python train.py --num_hidden_layers=10 --hidden_size=768 --num_attention_heads=12 --num_key_value_heads=12 --head_dim=64 --intermediate_size=3072 --vocab_size=8192 --hidden_act="relu" --norm="rmsnorm" --norm_place="pre" --norm_eps=1e-05 --positions="rope" --rope_theta=25700.0 --rope_fraction=1.0 --qk_norm=false --attn_scale=0.125 --bias="none" --tie_word_embeddings=true --parallel_block=false --init="trunc" --init_std_qkv=0.0156 --init_std_o=0.0035 --init_std_up=0.0156 --init_std_down=0.0035 --optimizer="adamw" --learning_rate=0.000507 --beta1=0.9 --beta2=0.95 --weight_decay=0.17 --lr_head=0.00455 --max_grad_norm=1.0 --warmup_steps=360 --schedule="wsd" --decay_fraction=0.899 --decay_shape="pow" --final_lr_fraction=0.1 --batch_tokens=65536 --max_seq_len=512 --doc_mask=false --train_tokens=903400000 --max_steps=13785 --dataset="wikipedia_en"
Each number is 500 + 40 x the weight over its row's rms, rounded and kept within 0 to 999. Layers, rows and columns count from 0. Numbers have three digits each. The size before them is the row's rms in percent of the matrix's.

# layer 6 attention key, 768x768, rms 0.0287, rows 326-383, columns 384-447
087:508539579537456478433467541494536506508472488450494597501473409511449553466584470532518486536531494478501440442447594584487513430499443505442503467468531450552545506529501599497475553525465394
083:500508543495581535463460459475572515504492480530461475468527473518546489547506509454536433549516484442477485533565515488505487518500518532493537432464467454532485530483424439496503533572546518
101:546556546484426472441490514475540463497513453494461524527518440463429525469534557472491503511434513477532506470551477450547521474448454477395496532474593506542563497453492600562502498475510537
091:497490552432458539450452529547507469464527448543471526469509515452498500546477515475425526470531492517518493422475507469502477444516495503560454529465505493517462535511557486460437475459470498
079:502559512467505442483546497514531528511497533552481420442527492454475488468439488480520491517510515422521523564456505506474546564447472581592496609503581422512502531517455484488518520543516520
071:455577503437555497582542494547498491454503554473579454536459579416516516464436485549508536502513478435536497505541450492532478557515573528516437545532477412546542565533469437544551472459506471
088:574575517525529444516534489488500509516412533509554487475511513531484474517496418489477541509506517399535566476446457490485587520475488525493477513439537413534571513489506463461496546471578502
094:495520486482514545469540545543498484508621526522505516479464448429571501572508558494441513482571529520503470467540512454504500514505455555481480536489563457579471518536412474502474507521511441
092:459449553484502511545495478539506553536520492483480485500465527445553508612427467532451471462540460472493528464526522457530481535453443542527496495517488494487437486445417509399511497444476503
098:556523500491524482502462529541507562487459534473527490449564556551514468530487521420532527492526553386482554589537496527539508533499478485459499516462538449564527504533495470520539477413561521
276:451454495450491498500467486494488563487469516443488435467518573511517455488479488464522500501478515433477528599549542545447487591481584454586506484521484470436549541492432413465519460589541563
094:482504537530431514514521551512520538493576543447500492530480478564524419563520498560505493485423529498478469542511496545478539567501484571519484548501418528523527536547510436532478521554487550
094:511520437408473503503492487478525457495507485515446483532566528481480498459489459478458501543527484512485454578493549582525531495515462539455535475458420518576499452458515485553484580484457597
094:478535583538561511487502436566529516471523496501534519481473531514592486534503505530524515422570479513521453469479546519496492542531499563477524507461501539460490504487514462447482463459435395
096:566528443539495554477461496470518476530508474465527524417545424508528494499468529478515514450424489533495516435526482453488531474519526538494492494533595514501480523530447505466468517507492443
098:494457577465468538532365486603518483438537450428540575474457453485529471490489545533497471509477492476423526445508526551467515451505522416469517455534472538563531436497516505502489497508504516
093:502516482469495491511531507521504484479500545533432493501588478519481524475483456510506563410584465498507445541480554525526525574488529484465551490498464556508554499500538516449479529591516509
099:479577457462514470475529537530467566492412513530614496532535526526492460472520431444533547529480527560517452528503507481511484482549499464523452535434468516439567489582515458469522511512545539
092:518464505486537484487526459511569416441548484519500546491490516500449531410508536515514472527546482451495513544525494488538545465499503523493466563513446561553401517498552602514555531517445481
098:547441531511477584473488477534600532503503513435506483505549477548421473530544452520450465513510551361496461578516500426486503497472485462594456553470465452529487521463485467619473477524424539
096:518585526482547531492450485462515495489529421484499491479536593487405508496470482508422551529429521500543514437539559527551527379536500520437516437486484487480514441459597446412546460469441480
097:530443447490458477487483558534486446452499459467413491424555443514494511416560460497447555424425486513512489606543565549576534586484531575461543428478481538447566482526513484546472537463479598
096:477482389457468589512429523497513467521562425488456464536411579466505556590513497525517468527528578439440523493556471496509468509481570442530537583538495515501485463456451551555553530519461444
093:455414444462548530498514502448541428485504569448519473493574448518452499533519527550456508453479479540498553604524474538565539519516544547537583484433418463477576479489440457542449436463527530
091:444490522472446459545531483508523468482597485456523463522462471497562452417534481461511599486456458461415536463537461534593478489514482460502490485473555493418525497472417471530543469461457478
091:490536522549519488541519465522509509538563439457503514488475482465495478571533546520467471486480478596482482478529448422482462427482532510560451546456508476443487466446553571507533494597476427
086:421459532492508525492495511548547474483407507464451511495455432538554445518478430460505472479504533495448526562467577559442479539473499437491574498544471620553582418613549461421489523525485553
074:462458518508476520493532479504541496503544524447477461496535576526532470493524474507533515475475540485478488558511525586445512538467567476537455562516440569478466498424507448456567421553526480
073:460418473515499517512534484462519486545485477492497409507487573482540428462533405482507463520482477456463545616558549487473505558466590473579491523577508541500484519488472465429473534530536511
082:488532453461508478457433551546471531469525495488511483486564556499475437484495476449488485479472514487456525544543501460500506564463551485543526466569515524447510507493502451498540515589535587
096:461485489512449537490501545517492489450531521428499505495503549451554523477533469467465532416512507487513558536433474459461426456473467439545503483487531553548534556490470492472398551463426512
089:549530475562463418490472460492571485540545517468458515446461508428457417495491606500471491457442448494472537522441474409476508508526443492588504547457483496517551516409420594553479583511439476
083:509543519505514496499526508484534439488474494547439531525497458560501553500518440534514512503547515572526479428396537495511545433526490523337503496504518493507466423573504545529537422426434490
093:479487528532499523487474423466479392470523432491445594471539437486451495550532518483452453527533519572532459419519551494503467512511409498460462494524501493577540473499611537546484483433555523
085:500467499529510525490539511534492429493538510515510571541506437521528545426539522482563475486529494530538473474428464480496503373505463484419517465513509536516501512518577580528441503460449437
093:455522552469490398590469494559514620501543495578525540548435483487548440491503500620445453511531547444447512471554479494587574526553507508506480538498532433479479460492512484555519516462547495
112:465497451462499411496496480484485492531483433519498536585441451546504482507538575529505494511586515502508474431459462528492491446525438500433487548513450539506524457483515574477470508482408433
128:551538505506515466485522501495504489536465500504477548514481400526474548463456493484471444517512518611533453420445522495569503424522428494436476513479535499562515520478485585533551485410508433
088:548517493466528520512566410526468516493427511529574514543512551462469483519549553475533451608506564412541533522522482482515539539528549490514495495478513574505475517506551467436538486522504466
096:550530442597538575497509474525496495511432484458506531499512449549470496520577488542492577560526561446505471498508462471470506470468519476428507519501472509498487471562533513497490381489522547
095:518499554450470519487536556501489532559420528465570566455558579545514576530460484423596483521560547506502463508423511513494500517466545496527465556510426517473498446518561515535580550506538501
087:535579502423546413473573504486472444540575479515517492556481492530455508502434583552473454504544452471497503507481451489557503539530512572482474506469499485542503580407507422506529496496542537
056:470578479486537467549511467578512618442446480519575524502483637453443579492468468568486543489579486460519553481485451407555538525490487535524459514526475421540508513529486525557512505522533503
094:462572516500488540523489538566483483601485480515516532426485418513487550518504484486482451486523470525514499523492486546533468434466501575497433496526512428554502562513479562470539514493528501
101:471532431470490495532467538569515448445560452539506497477431530499498547468608543446573524470481524439475522494519516462512522472424582470490543502439507575549564539463551461522497613589407465
094:600518478477378525481502435431495504486472490489563494521517466507460470490585532513571553483519545544512492493561523529508479513509494580431507514515511590486472474509515459535512443513433463
097:507440543433536493508546556557506519397487406486477515510471448477568412472482510460508487449553461505511487497470489409487477466513484491493494545493426538504502422432537545534460530657475465
095:507524522473473491488489471576580561481514542520514504469437556456406361550475520543452484513580504484484505524427473494559464564528520489546486461562432445510458460500486518506552505504503591
099:442538421491465439447514456440513542476569536561550532465569531438511503482426528536528482493583462515465482568533440479469512476561516464497526538486550420416461544494449459459457507650484504
094:512522480521471564529566545473552511514492489475504519571459617486468530470510446518486562464534461452456530455499503450496543472556462427501448502459586483477521551506446477543501547474489528
098:566482436469546482454561462500489520490492545495455418588554500466464537464538508441555555428449551490563526477551582447542569437511502536377477570458457502503605513543522477495566525383432520
096:515489488525479505483500512462476447527504466419507478440484556494508488448533593567499480496444554464504467517562570523540501424469533483524495479492537464572552554453533465518509470431558495
094:471463475388611519566471487504420361518509545453495468477489504447603511466497547458475500541454451555484514494510530433455563467538546528446518500491488475529521515456478532458491495487525533
099:501425553509516488518477500514449442586484513470529515481479488402433648560498527487490479459511469554527540522515470410535500505487504497499479504484495501494509511479434477488523520492555510
094:507554545468490564512453515529506469459506523525460454481538519422499468459499553439488500524490511486539526499526609412598551522493542564588452514438508462538416523486514476466519508433502494
099:509531459432489555534453496488492479490451579385541479515483503508510492465472509525480539505535585492497497503484513458528501419437517551490517527410506482510457512486526493554465550473514511
096:517503540492513485493494478424478514505485539504527485548493490419458484522564451526425480481509504467533440608473476515526488519560482577504432483482483488433486503510481499449429430464528455
099:538459520529444524441479477407518434498551533437524522495605531569447514522507485452539531551484489473492507580516448557453418459491481473468538484441503573451566556502538498521504512517497528
# layer 6 attention query, 768x768, rms 0.028, rows 327-383, columns 384-447
090:435474509507478450493461450570501515498460425555502475465479500455451442502458568566496453440568543490466533487471557608497535495525466469495429548486558390493492485491522476506438526529485482
083:566489440568512469534544505560481487516457530394546422490546449474522512475489409526476438503477452538491454502456515500472521610582560495478488550503518531549508456502465495513486449419478536
100:523448410462512510593553486436492528435538518467500555505530518545442502471536476509500493540501510496481479552523476448498463503486483522559477468526502478458494530481473526505530506530449473
093:520441550574517525518481412481542485604480444445491522454471453523500480528453532539496520449506472451503528500546449510528531508535512504485442447551544487509517447487519460529435432493522518
086:450483523495430466475506559566479535473487488456466472464560577521538455441525491535539433469481488406492514541491585478541552549491495466572482500498452439428510508527458443398526496500489583
091:502531488515571525529500519499442482421548513563450570506483492550423483529544467386408578486555488522541508493547479507475572522454552484541505414412502466539509526522506514489509479479481460
096:517558502508555489508520531539534529518585538497506522500590572467524386517459463528544493489501521498520482505430507555528488537528488551488458594513523493458435534521509491555461483528522507
094:490537462417400428540404551498489483458540471505456486471484481529496427498511482484559570476494507535523523502526481476535529489512498528569481458448441451438515541455486525463519442520471498
089:442489470535492436598491543470480462527509429524494541537500447585429506535534512480412530512490448524555509551555505512495569515550466513486517527456513522513524489504543452457459526503432469
055:504443478523538477475569519453511542496493532587549545466534515519516422538438431510474472517473485415568434440565509570525472560460458532494517529484458430481545523469509476468541501480454554
095:505492482512538502422538522517487474561498530527483505508503528491475416483505500436415460512520568499525469510549499540468453537546528487580567512514524496469555452500490542540474428388557503
098:479476508506563451587544498545448494437529529472461503538459466527609546468427466496542522529478527445487547502470432494510475536558553415462426531536492505501541524513446465502509455573489479
096:540506434502463496514552483534454500524512463506440499518547492439457474483499532496472538504476495528519494474507488496503566484429485484540502500504510519448496499447493536500444408531511448
098:443445447463469447489541453439486520515489526443475525513442545472446545414511459538529527547504558471476550550463529511486499522475417489531496502555556512522455541533470486561546491476498495
099:502616506462487450488533507418491447521523553401465477448546562481455428471511523463433562497475438504512469546527505571541502535543499489442538481539469428455510507401513431515502517511480457
096:538529541530517583555460511484506469501491500489491537508454481507535578568505473451428551558488558537470552442519496393541475490341559520542465508498486578457456502478557529510585515418476482
098:465424591424488589528468465601542535466503493524506565536467516531540496519560499443466466524554510444499520524548508461499518474477487547475534545508536484550544443528572505477481515423513518
095:474550560469582556581468454546475460495518541485577520520523456596547530501489483567525522553434531460545558486506488469460526480512480485538468538451489474501475522540546527556478487574494458
099:551472518521482571534543532532485526471435539485496522475525505544545462410512474437443518494512478554568493514509485441560522485548494434456511569582453519497520450623548480548485523544464522
098:489523515480465490412462483476480479459524520513479534479497550581467466434563496500487498401578500526470480438510554445504449509506471487553434466416468485511469559545489536440475449583493538
099:496420452487484540523482465555491466438520516568567518500432500526483544603450601519467468483495556549487526409478503445498401473528571420460499513565547566485485483470512541488528507478460450
096:536536498499564477486475517543461420511495572492508414488489529469556417465509481505534578526526501482474548558501449486486507437438466542495506570485475555473499528431496457608509459499523556
094:533460477477495501485545467526521483549526557546436531413483503466461483550555600510447453506465582524490436449438557474450407482523459522549519509535472467458531518567543503510545549527463471
095:455552477512458422502547554494528483477522527465529495539503533470510486563537513518492454483582533500436490571536454437541443486480481531498514529535545480489406559553563494515513413550442506
094:562499462490514540462443587484525500430436525500591528469553469609483533485531550472542516479532548494504542517475538473538511477542415444472611511557452525429540526541559518470536472479564511
094:570588469449534539486577452469527464462514454548549506537504536444480532467461504521481541474494521461559511501497422424553421448559570515509454461545506452495506508441472521584415529439537487
086:501450548519469499456486519447476480584524498457539484481495459479537490521514521435510545520545466540458495504451623454535540556538547487555573510524505549501507548601471517414506535481446519
083:378425587530457477522521401496432481570617558429518469478538431472473452561504518505500521501551522526453582504515524510499534577533531461554603489511462482526508513531534531412461544468495532
083:473483548465501462512506457520468505534526539537517482521474525462454462452446491465473500574511434523488513447536519508453451573561533472600509489489486510516528550520471492535450506427536570
097:596547495533493414538532514429542500433463503470483488542547492565513481515549443434519474502451540475526504562509436522481503542496568483488488457528436484535516453520504490557479427532573392
087:536426490484534451540428494431573457443532485551559435510565460527488505530501417464506448581548442547486513515546515535573509506476489461526545547423479578488519456519531492567426453520507460
088:459543477470568566537522506487504538456471516526523546557501540477544495517485533448460497548537530489527565470500394516509542452546476563500514454508498530514489534495569497429536526500479457
088:478451473426499488530494546467470464442525521455542569464433444530418507492553507520502523504501479542433563439463464513435400550567491452490464444498454519527563527532480480458597478503520520
092:452580470422504543558501532483522480484524526524541506491537455447522534504483455473534496540516492574510509457461509432534524426521507531517540518507442498452479548491499576474486518509462457
089:484542510510499465421410540503551487542448447477475533613522511466516591483479452413499468467497461495571462568588464582505509524549466568505602525448504464525528487425563518458481475490482489
083:438444470528451543519477511505489450499581501495478500390517539443505439510477408499427530501562422584439514485517454509523470451422561558521509509523506504424484471494491495582470472501466527
084:463465458495484498483497534534465512535522481546539459521470493448445485463477492589461525469587518622443536499544423463463519531526486484425490515522497358515510535519434471497521439505464596
089:505422587547534458496524491519487524474533509445422470559497506505455489409509440520485450502511499453560507521438574541506476450505528511451491506512468437521552522467459452460460495472528499
099:486418532507506496516517471476481489494538496526459475510566504542497530462474616417437457535480450531519481517520551524533507483438460528603503552505547519499561509498469430496501533471451524
093:553525497405498500526480504518411469523387448477480475511535464499470500433451418499515485562505470502530531500553476524547453501506567438488475458468524508490501540510511491435469473494518499
095:551508508558438473542543539522503507550487522477452544525526482525584473463551505517457520481453465458501436552510480478486465480435489512530525490427524510518540497524506476460472502512441521
132:427456562506462534462470456502545580533469482456483517481590588550494468456516481457489488507510521429477529592568517546483460591487519401591492451525518446457564459534454489475464507588559547
099:494469534469527475565490492552497514539494465541481533518516462591539548497417571516491550448529496481502491492522477616458581502608501491480489513505562516532497493555518448480518505457508479
101:554493498512585549465513504445491464482496550450461560525467555455488493593418477561585496531502486507516464516530481538490440533476531444491487510501470579498418564508522570550552460475554457
095:415464473467517531469444490588518526480447449649473464479378528514492539535516494480516479575566513484494505465431526558513438473446571505464451536585543485473481543484507481503468549514552505
098:531612401515461476513533451549450468450573484474522529509484546440468549507458535539532482472500517529383521529504482481447497455495519488538532540543557461434517495557556504498535463534522511
097:531471470505475594521501544488412504539458543500534509448506508480529525468512460404434532419473482591505514537547584491476436412539550549525464455493543493524526492521594476490453437400488446
099:522420550462526548498550524466573473519579520432511441536507470520495471534568496497502523535450501508521521483452592503535475486508574471488508518472475427472508512424531545529510528491468491
095:483464515494512515500554503569536508374465558542467537509434612485498425489487458478491503506489560530527460530477531426521495518498538497454536515472466532503393483517454464495455454527507493
099:490500571527501466496480499575513499469478472577494535539423561568501488560485490537496447490556514474486545463495496503491460517436494409469474480445507545516482498466528420479448591445473541
098:498454524496548536475558523502509491462427487436493461529473484517541526517443465535523442516469466536544556512590491579483482513530444510455535531489485579485523497509511494538462435524508549
097:463522522497477494529602488457529559489547500470455585444501483526529502481544532535487498470435509433517517406444384469493456461556419518493498504508438510435431546559561445507586530545513520
100:512513543440522598504466504446504500507536524459549490459485487463471449530512486427526567526458554466580474471510469496537563484457505550516476484491417525472483587479504470536522529519461510
098:520507527543553418489518506521534480525522564433505555542513462575544514486519510499481491448553421464534500504507494503417489547540485418475500500531515438526520481519443458472461498475548552
098:537510486475603543484500436505525472504437546506424480406506479458428401490498414531531515614444475539534533521453503532518470549518478476510454562456405504443468486457531501469565481567515486
100:562482532492500529539572500566514445509540484446533483535534488540551536516487506534486529485500465468527525552558441414469532471435534461548438540506523505443480520451484529473510503514464455
098:520557539515488437426507520453522484536418465487533472514453504462510490444515544471507526432537539473461514554469521513523439516549504520482516482553528547505492488494572527495467523520571528
# layer 6 attention value, 768x768, rms 0.0344, rows 320-369, columns 384-447
097:470437554522504555506451534533529461519531529435489468502508493485623559488497501583554577554560434490456496505533520489503540477431493526492449489490567501572495515576458491570469470455488504
103:509511541487495479527471640532490549427547446512587513530425503501537477465508515448506533474484497469428467505525470494540503549556536500478558537521500480567542510571425465531458539535446512
097:481489498521516467550539525386452495518533500500539504499510520494445520463481481441492505483511429493488576546545490490544539460510526523471494520390484504554495559605490519528514519527496514
096:504499543474524513591551466458529476478495509503495582547555531476497548494542564513511541532462471483549453478466517491610463514578533483489466515529519533541535542539510510495462480488483493
093:498564531446549506443484512529412483508511428578483478425478475481522566424516499512502545507484456491517425465537501490531530498512528541482548519547491506485529590559490505362557452542505512
095:472513463563503457572486406513476493514450481490547517499515483551478440489504435482468509526475522495525581541451506472451485500447504450455531537490480518467547448460503526515523531497391465
093:461479444510471491505571565519453471534530552416490525463528483572493503452573530565549522431455475442428508531525437465504496514466540474520527552462486549578503398468487489574453482472440481
093:575438581547472520438523537530481522462515408505538450536514493549483474488543491481478492552433506497421508497520495456512517489453506505484632474527509507475544488516501512541515534519430535
094:442427495523476535525529465513534486494529469503529543493464522525535447584500471563462594565471553494464551499499455458507532514503519484466495533508498496517548519542427431577455497474435563
096:486482564432452486474493543495575474457488491472582515483491530458540552495532492518506477480572462531472531486490536555444496477488552566516556461519421498412486525499489481474515459545485481
097:566470565496499540653498535588536486533462436484531475429526458560510575470537468433484556515487535507506541459510594476543529512460528473506471486574469546559544503440508511563511448470529459
098:519484423477447436563494528513433526538494431546509471494467530541477493538573503514502489486477532485504557511529517507527565470443552539543477497471530524541483546498473464513555498463423519
098:529479500556496561523527582586577504470491454457529486400427476519508464441482454522542482459565518476415489520450505459452523530489509509501466523492458473544483554506434516552511548530505468
102:505518544471543571570493573526510499465512536464483486435433512463521527436429509511515480479510527476459493473460482405491517494534451503502573478458527486519500546516440537512460441483512500
089:427580508549560528504550464487499458545509536507440508523410519462534447491450515510494473411589476517449514479530483461540508466542512481526491474455480463541453538522471518565551513519471513
091:540551453471489453570527531432447506480474538521503519518489500538483468502536482406507544515441595541524535493486479554481494509468560545483506538442502492520385446522536475511487487504556472
099:535468457486454517541448439534525485532500502411511500517519505431543465463553483561521513483502509563496480588471534556549481486549552561498529445482581506497535446498434506505424468507528388
092:464511502489528532538578499454480488571472537545443501518476511489446494590419495491454567470496512539513535514470418484476500488528490456482452604542513466517437501476492496509563535485432484
098:564555413521507509451443460443547562503410491515462457510435491517486480488506498540487606451523554501514438523523487519457582517534519469473509489507622468502532524483482491527512539469518431
091:509567549467507420449460485416548514457498526560555405502546540534417507404514508503506433492555497526469424488524555491496498504510517521458578464542555517513459567412562516509508427496585532
098:523540542490439481516558489439459471543502519485619527539494516526473529439491507504573528549502558504502568502499524485479468473473539477547440491474519501494549410439512549459513531501504495
093:516522547580516520470581579433435506556547498522420476587458533518443470499479519473402451543490440502496448478546500485545460486543429473460539514460482490589479476501554550534512532541483535
102:535528491460521528535465494490469514524560421474498542415471476475479459457529527430487544504494486479515430478505458544485573537509549519511513542524494523525512533533537537424522462480507503
094:441409542582557500496514445548558506474572487509446543495479488544570520511556461542481434551487486532496551441480488483526522447496469465524465469498548507472525499533533528454530507487518510
094:498485519501559505566527430533483538543487546509466539490509509497486501548529561561515530485482524470458549467482566485533483479516500545517483484492492560541529545529526522538519546518491521
097:479559486383493496444500463564610503494517494504477538490457469534556490466474492497462492505539507497519469480502564516475458512500482501531512435545486517509486505488481498505449437511496493
093:484413506400509552449524477508509461489546582437494469558438515537584498544514487468535451495613400441531493516472440470460482482526521471511459511481553418543516486550493527551503477474491543
098:496491518526451502434485489468475495538474536536475523544568514466478449472497485474515522526517410466550536527536538501539490503469471508514422496482462563499480467516504474487520451489502501
086:611486441522440527524544558552482536515435436509508472478552469499462567508516497495485521522451534524500501486510566441506451533468518525503541514538507492546564520553573469544534523470482526
086:504497578503464500576431475560506459518434470507531475478478504538505556439480521519469491485518493474545524473464572498456573484458475535483529499550473524413540528462466463526491460507450506
097:513454442558467486425492518496459485499515430497517502561534509513545501536538527547536518499485590478537526562524480560535496547528433461480518476485473514490533450539469453518504543464515514
097:432487484490449436573427459438521443477495527501493504524484482537523506542520450567512445415542479539502459500505502552549519509506504520467493460444453506479527529546495445500465506525523527
097:488528516461495491507533501524415498548548463467476450461476507460487487458445474485507505462506483490458440513450421495519480498458486469506524495467505505553482487471504469580560517479556549
097:518456517567506496491523473510566532581485461576517515550597486496534480485508481525460521536520423483506548481537512458555471462491456537486494512501531471449542499514489488473546450479473487
091:500518419527460466542493541493494532553516483541493532519485482509445456508625514558474526507478507512524499525456534480518519466558524484508479433445554472526490543552496536504484441513425502
101:518486466554509566537446490541522531494459530483498510481491461505522490472584490483505573533524548498432530506511551442494570507473549495524485536531488488515514430546500477508486504448499507
096:484555542492444482477564484455445513616524552451491554502485484549439497502501451529451554425614444489443507522515568471510530503457483517504559366464523547511458483486503499561459503499476467
098:511551526421509457400477532446529530546522481511480378531519536524544528519465512495443538522465430490487423541514465537532450495527483543556471519400539488499524442487514473462462530509496520
089:457534557491540527467542486599594472490453559477597451525467510398455544499520512537472510435517499497439548498486583446504437509473455512552525504566411523492527544447445491572476439516445509
096:432470457509572472561455405472568505466516589483467527571472532486485503569532486529506483460483449490486533520472458557471525502475570491462535509499477513512508417464495449525486479524512502
100:511480519555486479471554417550542520513486538518482432537488485472586432487477475525568529510499557515538530497505494541561555478492518509527485517500521432448524552477446505472561525507429514
097:529491445433527514547499518514499473421506446452468540529479458451478542506472604462471500504516490494504467491498481528486473565551493517507445486527473476574500491566525488486530496486545542
104:516535536558460561432500471533607558499523461530487455428563507521451467489496477505508604617543515472442487494521528412498514482429439514478482470537475495488538430477532498569533487448439522
098:512525503465493422495502494555631470464539443474587507468515518501535485482438486410499508509502506508459468541521445501496430484502544529498465518426538568448502518490493484507549567485516468
088:435511560414523489442501458469555449461477568555543544491511579391527490509437487538513461512516471536474539482487499555501465444507559568510564552469458493423500536572432489461471470497471527
098:496508471462524514480385635475503498439506524542501517436520462529541507489487569516485544555451529471490485467534489499500515528486545476454507567453604570592504481564503476530529559502536565
099:489456431399550515535488534563568506414523569470531560460505509512541527497477487498462492544505486509444512494482538559533440492426524546529493472508455550476556448490500492527517442479490513
095:488499401507485464562486470546495479523478553439596536557459512569469512480542500444545548396529528506437569517522529498519502496533552507471524456537483487547514556511441511479458442528529490
095:489545574384549457460509407392472447474460532466530496545478473486496503512354557515475513516562516540537490506521523564524499461517552454544504483471497499454484463473466487449496471504478483
099:506499551502524527523518442443498498546507542493488500483495490478446503529566455493510522498590499478513456512506504555452567486420489491498450505483528475536511490513534469524466499508484479
# layer 6 attention output (transposed), 768x768, rms 0.0347, rows 320-368, columns 384-447
096:410457469570419611529522475505492590500484552519417486445524534534535562474544469515553501494501553429478470477472564503480483530475462456511482480523499485487499531505470460532533531511493507
102:534440475462504517480493500452491574467515460561401470531469533507534459497479510484502471486560522498439462565533487412552441537468484448486448580482537501573507577580506448446479569557483527
095:492551486460578505518448486588492464398546516471547454538518494444522517554443502490446534523538517409481490515528463507571513516562543435478508559517406491482505505475513431438544500468463468
096:517499561502524494472438516497417578496518562427508520422522555531399568490541494544544566515480544437532549412532546500450424468554537521481535486519554459535461556483456529494487486529487465
094:514489459495480491463511562461495452520467408455404545477487459533528461499543473501549489474553462523484505570568461534628522474481469465506486571467509506536496474491553517417515509496452567
094:539548532529567446505481503524482428514528525532565483553513493452457499506434485463438563526388487503585478472472486466425505531547480487469522500514484528497568485442434447431499460520507472
093:468454518522497514523485453520495579495494520407580521494514508537509473510511527522488524563417534507480490458525474514440477488542496513539451509493479622483484516475476475504479534520511443
092:559494481511531506518489546473469443583457458463502572554534505503508461569496441458486454500506507477460461573556526497521502492462470556519507501457453526545560525493480440490497552510478553
093:476488557567525499471404487533420528553490500489501403505476547487481565462531515526547491506459500491454447509626530462481458476533546565486542501500466473481463472435460484513464435539527487
098:509439493475532487452455533463498428528523521466496509557454470489509527485542496485552446497488517476459497482520461509571473526457525511509521457427473512518485427508491481526512550481507543
098:531510499438521484480518553489420387546507416508431559567464473549545491530460527533492515459542561516551514499572514481519440518436474416456587535529586503510515499513487490504532501417535518
097:576476430426494525483502516521518465512497530448522490547469462504522574543498473440516472488578559498439451530534518493487543527557487389461504500538468461509515462489424504511563420490453485
096:464488567512465469556469500447473578493511474562501460461519478532495487499459505535516535524483468476488506528434524500551489547508480533484425544490525503455493541539513495454509564554480527
100:514451484512544506485507528495531506511480483453512479553505495550540510472420562546533494505525509490464528572527521471611549579430474477543479617532460528543507519533528438433480580477485503
088:518476455488502555496501551500482513498508478496469450533471526498486566473508434459469551486441444518455512471473504502517502533515494450542445556528490458547441518496467527546499456561544483
090:491517538393436506524415539501468470554518501487533516491559507513575519535475455519501512494588536435425500505508528500528514539547511528450497495545439531494493507520487457543487576484537460
097:486579500482427487536435503512445514515472576430554466489522520453449570380492489493506624511435542493431486486520545551460504482449592543452520538435475507560518403525480515519544493488479509
092:538504487495537508468403512516483506513534464489553481511444463499479559465476458539503491450542502514452536497551477485516488486600567546495517471502434463487483511501474538540468428511516401
097:529480490522509476497508484436514609488396448484555510473550467515497456446482526516471483552527502445539488445499520466458495500518476556445463469468441489516441419471505574443527503494540434
091:499546410513502440467504483554518471486513434510449571484509514525542397475484519539509479530535541474419549530458509470496505493436464447520513532521474426487516525484486544468534543459471572
096:462474606477453506542463495541495488513498511539541481443530547458530541508429475499490515587462468520469508443531532495429443440550531525514522421525489430439480445475480525564527450494498503
092:513549455498520467504429433538534576515453505529523505487494480531430519528505506498485570516430469453527506528520491534420511547545466473519523521515489549519490588471516563493516521517504445
100:526450430462492478476489532551492530495529412487518535484425436508490422529544551525507491538493489571464543495552459493502519490481415513469509626529528571523459516501566524482577506544514472
092:408481514579528483557512425498463533492498434509416560594530521573530550515525533508576453485502499496509495416554493514557483447484514467502437498494487481456500416455466510462471522500477517
093:502476454508514489489494464519550576539529479491512499501505539504500651476557488465482522501518466464494510455523543487501497491453448398530508446531518560496492525448480552561438476497533564
095:502498471494482434501484533523425512539500441473460493522480493518414473481545560573527501529458449518462538495503541496556500489426546518493536498563541491496447525508506469492479495547482488
092:426452455448479535535565498457442548463514574497460473570523468542472494508468522476543470492518575454558543453485493484473476469466555530489449504519542464546496529577510479512506501534486502
096:517511485537515514443520526500501427482500551452482389451474510461425468510525510488494521489473471536619458542370502599424526498509492519494553455471600463470529519471510504455478505481530475
087:552482523410469552531490521488519478485439508493510521474539488468547459572436503477423460471538510485611455554494500467576539525492449490508518417521493467489523544556553437518491494479507529
085:524487555512477493454602521510479464553482518521526501449550430554470589457484447470471513585539520503582464463498585467527469491473505502456492475454509515490521526515526491450490477525478508
096:515424571530519507490515428507533534482481558514526483434519519492480534463498566480430462455469462509603454424529489466434539486559523559520525392443504510470455457425519474516472434472503447
099:514424481537449516543454488516453460541516539419499475517501493493461514437564484527578551486536485504498490488571471499528532444464510505528460543450392497553539428495569499522475431484529574
096:459521592479480503519470424559440532504567401466453512458458526480526481454407560573507541505520484516400555469571429527490478474550506553499434644494480502450452500494566434534450463522522523
097:537496497549492529459507582506548458513470580490518501465463581525494533517490479506464516469426509551618427458482469515461521439515520433459483433448474520430531503445491550525514500451477516
090:500486520502490526521448537503456524503497575506618386522435505508416549492501502503469536561469433522492504497512487507474523480503544460442528557557550499479494493507478463485447529510468431
098:521498454500547523493456595499544466518487493476515511510453533506490502509488528474446478479520537537505465530556537460518528481502507504488548443491421509504501454493519521515508485497486436
095:523520428488485404565417510558457538432457475476473524550451529497470488493581557525482555485476531539479542508540473516552484559555532461559533468559423523482436444487457522447509512588493403
097:471543460427516514548523511493487509472449577479489504412557509525478495475492483521484500531529574485501473592479571482571556493457510483476476505506505553518458563534504395492486485480501540
089:517507594513501512504541503505458502490560496504490521499478533438496553476449496553526536554425543553448513473473503480504430494485514543501508561482529472555501483534502489519435479556509526
095:528483448497488490500516440473480540478504517500490500554501513514500556488598477489564518451485513448531492426507516503473476442472555451489465427490481497506527476454451479490452483497508529
098:560514493523554517513495551428481522477538520555498474490510555488468543507516506378525501417503488525443488505592494492491473486502475578542434529454467461512489491468450529547556469507488550
096:488447599445502530468545528497445476510546510508565491400516491487572553485466515587470441520524527444584484525490454454505493442481475511499510568506518503447499468545581514541484472549494515
100:530540496510497491523504510502512513490507468511432485423474535494494469530462495516451483505524524515545501530492474502435526473522491548481539449561495461434495497503467496546517464462507540
099:559490557481519431506467536548519493556497586436507559463517518446507569526454457498512498479461474500430472494488470494468551489489488563480453538445516496512486493436475544596539549513538483
090:517520511563560469495481495488515446524514508472455434533498531435522545435528461512578512475492510485417486479512491558548513504505533533532462460494451493562548465462457498506504475484494558
100:528509447562477499526456423457486502516490482501520481465511490504515473505518520529535521547619479506492444524511468543549502476479449509527440466517499518498483524556500513520551512530535586
097:476470577470487443517510496518479487482481529421560570535530499470525589569549545519579495509532499480476521469476535521543508510515483501526528520494458542564472446517448484490532638501501527
094:514556448472494473493442546444455453434481545472615533561509525483480523484525497489431511460469510457449520463620518471511481507447555450541516464446499535604539470485475500490505546487494519
094:483475542462474456463482555544481420463476584528591424461513494487419554430478450512528506509426473509560506557436538498520443507515511538547479507510433497436456490490478527556557495558475559